config.yaml
d_model: 576
norm_place: "pre"
qk_norm: false
init_std_qkv: 0.0242
init_mimetic: 0.7
beta1: 0.9
beta2: 0.95
grad_clip: 2.0
warmup_steps: 517
final_lr_fraction: 0.03
doc_mask: true
train_tokens: 799200000
dataset: "wikipedia_en"
Each number is 128 + 24 x the weight over its row's rms, rounded and kept within 0 to 255. Layers, rows and columns count from 0. Numbers have three digits each. The size before them is the row's rms in percent of the matrix's.

# layer 6 attention value, 448x576, rms 0.0484, rows 194-238, columns 288-431
105:123091125134136103127113151162152108112107143154124129116127110158163112111099104146088124117138156071147115120120133126142103115142129121146156160137101145131152148159160141110141126170101144176135145135119131160151089101172124110153152185128102132169157137106152135183104137105115116119130103134076119092157143134100112106163143117169106128114133100091170156120120088127116138126133079141100104156118102129119103114162126102140145
105:132146137145153146116091144099111144119102131096082102148103136133162127122110091130118180122083115103098120144075151118062119120098170114154183134124144135135112138150153138139107134121154134136108143183130110139132102124101159131185144127179149161154098125083116112139159121100125146090209132108096126133150162119101092093141174159143091157158126115076124107114109130138130180100116113111122133131100163124171125131184079158104142
104:132115117131130128170098139108188119113125088109128126131191087155150124119158137153124140132163151128110102160127123124146119110131163116147118120118128113148100148102138129125136133134125158102095110108123117103092117135148117097130094168139113113079162142111093128121108111145102080096131140124127127096150098139135118106144134099160117114139124099157137100099148109071117141158111143080139127102134130156131106132132082107107121
107:113131138137103116093141151159119116141087129144117132139151129146132098155165120083099150126117111123115144166163139112138120094139162134134158123121111095105116125161093109146131118151138159159130097114120123088133114139123160114127169100118148126133095177130172130126166131133118091123114150104117116110123120124150113175130145152115184128127089138127117131128098145122098121112120200168157119151125144088146104094107115162092124
104:104134135107122126123078175137087122147128122100142103126119098119097101156099122097126119151129130143058085127134098164163131098091126129071129123103131146120062187106132112129130130110148121098158131122119141119144160126097141139146137095114146118112136150134109142163111123149167132112104107159150117139204129133152114122139143119091108116133107152140142124102149153161105145182099168119119169102117140125116082126100147165134153
104:147137116113152127074106110121103197151097147103109113138113113138149165168140116129119139118151142104163071118115080132094118121157125142125118102124118117191152110155145124138141118150135146166161164107128099102157142147107108151137130113129165115127117131108120130122168143096132139124165119089066127155169167139121134116141172118106160134090114170099125122161109141112108126132117135116088135191153143121107106112077132091149165
100:107127136104109107104135118109142182113097096143116119127140151131138140133143098141127159146144145108095136139145129169163097078110136140129122102123149131145084119107116119127132172100136081131194186145124112187105177156101189132138140136094181120119127118172118127145110131145120111134131148145111068119135159096157099149093131107090157137147096124130120102116126169179120128101112097132113123156075143153101121070129157112141092
106:166147155105170114156144164113135121122160152128137120128160142139077104111138150119154098094150094139127130130169110109120127092146121135156123183123188120108120145133157148137129105080100135108150144132098087110138126131174166112156131141097125096105156108111212124126133108109116118123169083148162109156159108130146133139117116133139118133098168146118138126138156125109136125145132108103129142137139156117121152144140135105105103
104:117095122120133144123102115133106087119135122119126132153125197105121100150150140149161127092169155129122203195101111116121181161110113112143106100112117134093146159120168111114105179134153137124101100100148124137117150129194116120132129138162135136137119073125132077117146130147132135114131137137153124106095182123108100147116148131141105120152117107122136142139147110119122121141152122149104095152131127149098121126169138084097144
102:100184143141141159102137116155107079085139089146099131111129147132147118126105165081119119136136186106145124146129153103130160086147113144122117140110131146159118109132174148171163138135157103119144141103132097114105147126156125138120123154115192131130100173131133140138140173156124097142100150111082154126116137166137120124125083140127158084097175110126142120132129151118128150145123094143130138154134122135092089160125166157116124
101:119145120104128130142089150137132184150114079159125111123129128106134131134141110141108142110131107081117121111100147183088135113113086121165154149137115102098163111125166124130093135115110120146117110126060123099151182100087150105168171102178114152126156110136115114150110132139122180148131091109134094089138124131131090107126106120132125164156166108103120095103136152086112141141146095107140110168150101125135135080143105163169167
097:134164103139108120127114141113158131120105127120176138152141093136116116083083116134098109115121124142135156140165107158149121170135144129108136118117116107118120141088115148135171130144155090137157089160146161135131093143109127119102100150166161130121113149158115125176120140162143151139078115100110165134128119155135143117076121130092091142099140088153127105105102106083147092161140113190163164127204128134111128114115140157122114
105:168126147157156139111157187135123161143136146110137093103101064126121123123163137121137118117130135163118161104141172094110136072100143093120115079139127141145110123131158084123173129107117132080110131085091118083098119132082138105111119098127124123112105127169113157107132168106080115120127109155136127180159143161142149135091134077134137103134146116140160140123155167129154110169086154112160132144127137100117109079048120092084174
101:122138127109122102116129138125088154154173170136116144136104144158086134157150117153182135109136105106127115138097108132106139085152129114136119198156132107136129133121139148156104150131100155137148147076136112126126146159130139171102097103140090132141144124101121100137136143098120104162101121134096117157129125109128113098125176135133081159120087090144128147137151147184178188097143163128141148161100099119120132061107137150154139
097:138119117134127156117195154186102129100125141139124152085119151142131179132120134157120090141108136140108157123152129039113125165121120133151128121162160119125101122122133144145133144130110100150134116107134127121129123130141134149106122149092146108131103098116167175132122136098104150132151129104125123123159112121163088161113139094091145126127154137171124113159142155192122118166141103101113109144092155135104181181115111151068139
102:144159127125157147131164091121149119109141129157109112135142157104093111135130123138155088099156115137116140120088136108127180101095120104132119123122114126102148123175148156136136091111120142172135135111099123127126147147142129145101110117111105131127123113156155128135095127154108146143138127109139124173154126121074126124148130109135124142098163078147105148092139117132129115087105130089107117137143106145127072110139147116132149
104:131107091136098108171124152121127136146095146095132096123095114130113115094136140100125105130089121137143125133132166125190134123152133102151103146089128112123130132140139128137143157132099130150091159126162128117119092093099132122142144102162087094145089115131146136154100076139150114085134141116142136074158093126122111138131119102125114100112114173115160104137143117100104134122129142147119140092153136121141089137152097098099142
096:129113142120146134111134149149110134138141102148099133137139138087087126088128140129122122146113113095126100127132141130107103124163085125092085116131115139107117077091114165126147119149139139105119153131127154129144146134158149156151120178136100165095125138121132152137129177142134160083123121138128141093138148122078136130156117162112155126142105116136175144099119178122138170154108104160135100096118101122159140089164173123144102
102:105126084094168087165118139126112124097177091143135096133166160117139150105128072119116159109112151128110113124147157139142111101129109130121106156155147140157109095141143166122114128133100095127159147136161088115130134114126136152144154109116098152131194093138133138179093098148157068119072089090161135113126147179152110142142110078150122138162079132090157173127126147143126135131142102136101133096091097163133123151102137105136151
101:100133135134160165144085082135102132117161101093150125137101149117136119106106104109134119179131131077112117092120105139157069108142117149130089164158143135167100129141154163123140161174138129137161138086091129098154103112138129142175122094133145154134125105142157085158110138161138158102093082102114115122124161147132101126141122150136174134092077098117126127133134144113145168160125107133167119135155090178126085100143157111172119
101:141126114140151089161135143112153131115092177145115118109119126107118118129121149152160146094108154107118120140113116101129146125105109140156099140115156087101101151151104099121135108088143127106159160118113128141090100126178165118149150134119147101116124080138139083109127115148111113167148095131106134125124132123176157105105174126135134121123108106091122117089114140083102136108106082143112110159104118121131120130122082148127155
102:086136102127148099131137117150108130111153135120138104134099128138087102140119142139158142097075155147168144130117141136134141104098070121095142140122112139110118117150147148129167092109099129130155140117134151108165054139137107137098114070130122109134108128155137150125139130128108082167101147126111146144113141109142116069124111133159104102139122149092110120160186066170202135144114139107110109143141113136146139110137100141135105
109:144095121124170085136149107145097093121156138135109058126173127115153160125090162135120151137072152162124088154135105100177115128155170130104083130134130169146149125198104179121148110147133147114141113105115163145126115143140102182147118125098166120180145115123092101143088115176175137145138162112138130123126156135114114110151173141121115128156088078151152155092091129118151134111117133090122124156112139096146121143156120168128151
107:111123116156149126108123159157130150143120139145125150108153083108144103130143149096142106130095131126126078139120130148152111126100154127125141145142087121114104140156137102144136132104153117127101163090106142112124132135171117130107183166121148139145108135119110173155128164100136154125138139129114105163096130106141131155124161163105156120072128139104093153110126156093131156118092115175127132151117140124134202109148106109074107
103:162118166106142119107120116099119110134158102127138115103137102105121109127136141128159077149104165133129128132143113123168136103118060142101147120111107076083138131131137095138114118162161143109124124118104127130140143147170103142115125140104132110115108144144106108115154145149107127122129182130103136139130123100101089127125126146118100130143124120143151133156140147099099163132115127091182125107163151120109114170136108127116107
103:083089126125134098111139125111136138131132124109136141126124165130124150163117139107173089127169117102151111135153081132138129116138085132140080108144103138114140106144132135102083118121141136108105116091158105137102131109157107133132151166143123184156128143129116109147142131114115122114099133141157170116076149144143083153119128124153123132136104090132158134146137159100142137125115120141138102162162061076123162144144131113135126
107:137113124139104124083149119126100157192151104110159118126100113114097144116127113110146116132130079083122147118124099120102155139147084106088127130120165134138138146125107105148125118142136138148120122135096136148106144132126090148108136113140146164122140115141090146078111149127137142105140125171132106127100116122087133117110151113106112118117123159130113116141125139116141165100120107090137168142132136104109123066131114134146127
103:101165131140118125153120090130116141114132122130156136131167118146155089114110088121136131148126105115118126137119110104156130125140131130110158109143074111144120117127105120138153120113111117114127070109122153157126099111127112113138137107101148151163183131118124145125157124082126059169100168134122111159144157087150123174162141126152113145105129092114118150172133134180145118179125176151133136121102155145124119099123122142108129
110:158098109082144113122133111118151135158120108135176122129167118100110086109119109101112147124164088119139162162096146129148092103137160111166148165148130124149130167125104129108171115119130123114147127136134139155125119060158084172142151118132118149127155082126166185171144115125125097136146092151139094127123141112112136167141134165121132180095132121064159149114085102142134133128113110156102101164150140147131145186133168123183117
101:123127112154130107100159096098138121135121128176102097143137125086104155134082116121169171113159167133104102146144156128157125086149110131131162122105099133124109125156113172130101113130089124169092094100130114153133127138093151098117158100120066089143089123173144131114137086133164141172087137119109083093149116170103163124145158133142143142164128121117133148094153096126160155111151126127134125140133075146130110123135126120160113
105:103153140145135106118117093169112133079046130092135137170115132126153144158111121148109130144136133175122108190146127117135133139150184148107121124092106164130181115161115157142077120156126111151110111115148140141101144138138145111107112130139185159146136150115186108148136104124108117114137154098112118109104145143151126147142152136138124127127086141143114115166094120109129096130117133096128116115166137128126099165132118095094136
104:114154127117162105133108171154131093112106106182120113171146109146149146153160114115117132123098145089109119190104126106149168089100083125118153144118070108104137151105189133126135124159139102118103086085175157115123068101093140088118121122159101148111125143144103137083148117117126120169118112142077150152163147125121135117125115148134091150089124064142150138185112126184155112133198139170145133130140127144109151119155144104114131
102:090107101135145170154104115137092153123148105120126112142091145095121101126120124109150124071120128159138181147122146123135147111115109136118125114151144118139132102139109165117089115081121159051094120117121091157116097120156157119063139127131111129098160131119123124143095067155118145125165128112128137135137147092177135172091090126173125150088134166153101133145135100144155128161114155168137088128120129149131130145141146126123149
104:124104108120117122085173163147103097131110096129133116157111143178169143128123118075164101156109119168127167089174092078157161140137127107096130113161159117154116119100124090141162130107129166128143123146118149118140124120134129154120138105087147155143137170119151123131132116153128139110109133123117125111094139124115076100123116120082159128133139120165124135146116141132146129139159119145151136144123173097135163132145137149147136
099:130150083147103156096137128100111129116124086138121112121089120118121150104166129129147156109085131132135134095124163110141117124134161157077119132131123120125120110165095089133136141101152151106182156142077110120115173124076125102131086124114135138135109107150102109118152121097112172138146078133178116134120084110130131154119159134099129142174138181122102128115137130143161163128157126143141107107140133089114140123080159146132140
106:166117131088115119102117143134129137146130139164095148111128155107147119143112123091145112106125095112077121137135122110158146069142136128153099118152129108060097111094151131144099164146146110110168111111106163095171123133123178113087153135093191131112106150086144092094149111110091178136112136123131171118112112114118119167173115106089114132121146131097121101172120133182110168126106143128111099081127133107112108110136165149141165
102:122133109110149112146154111167111137131116123151079104130096137125133123139139138102133113088102128117133165139110096106111134100132191141153117097089132101135097130130141144127133115153122138133116115123131153101115131147105087154116094092167131147172138116145118122154109143113119121146118110147141100111122113151111151126129172109161125136121170109122143121133107149163145124098146092123073143134113080116135137087113103145166134
105:144108121122118132140132131116091173138128141146143138088099115143114138154111173132157096132114139119101154121067156122125163111128127126131155127122128100159134119129105118139097125138126164084075138125146184211112126108125151139169157095161122136133106185144128134125124112096110140128135168156100105101116104113129185147123127153153137118144174111087140108097086101111093115114129136130105093108138144128113128138158143146126144
106:124129152154143111121077116159112088129128118124124139116100122146140134123129135125136138113104151153144124117156089164124127111126166116096139144096127155069120139125159102099113119151165095124118149093128132091124097143122182115143150122117131133137192144153144138149108117180169142158125168133172135123148135150122108086125089148083180138095100094149118135096110130156117102158075160135163158167142117092115121090116156163089090
106:137107140070122121135109142121124128118104114159104112142127183147083120107055100137112115145108122139156122175144128135133111130141122117102137140104131123142129113100103137140164109107150172122129142161134124139158071134123151094138138107145111127132136130106173134152107083142158129106134167138107125056097097083093177092115103127136151098121130103120136137125110111119198107119139139137118174115117117104111133110181117107152149
105:168097116145173120133156131143096106113154169149122120145135135154142133111111187114143111164098095107133110144154129133089131139102112112089157123138138094088166098102136162152097089126086104182121112133171123158095097125136088146139151141159148073124110146105115123124109110107095122129149121143096091140143130096157128121139155138128158124138161176112162124109144141112113149129123098122119158099140167140100103124124172133117116
105:144155140100096153132089131121139151084157125093157137130127129126146106074125120113127118120120165097124109139138099132124153080119158109139122157142155165120139143120114085137119134114134122122141143108144146111143187100148152152173103136128155152136143099142093125093162138101061106118124118153144123150122140125130100157140128181107086137101125158117151127151123150146113111173120121119119105106154200122115132190093154123139162
099:101141139109119127129180109112093111114147157135125142107128144181069067141163122115157124168129109118123178119116129082109141113138146100131135128158120110144136102098098120126088160132092144153156132128108114153140085126100128136122106120138131135123120078121149147126100072129112120166147109140158125101108109114130179170114125096121183125130147128130153144121123141111114109087108134132140142153153109140120173142132141115137114
101:148120090122122163155114132139134167139043125148128110087103165149130087140136123107155122128147132132130136187115151123176108115133128144131119113195164135160102119126103148139138161110145108082137116158130146160156155119142146106107131119142153166147079127119147115122124119126098136132188118169112128119086155108148166143144119144108120140169131098140109096117160154087097157104157082149149120113137086101120117095147129148149125
102:161117121140103113126089099099108124143106122112127131135063139161117130110139101160102130131142121124146144105146117141153134119069120110089144163091126112157130149141148105155149139163145136151091139118112097093049149139114087103119146128167159145107107083092114126137104115117123144120085133158132101133088124111095110079155161123155109138152127083139123129098126168151114114125126162146139125128111144142113140091134159138144147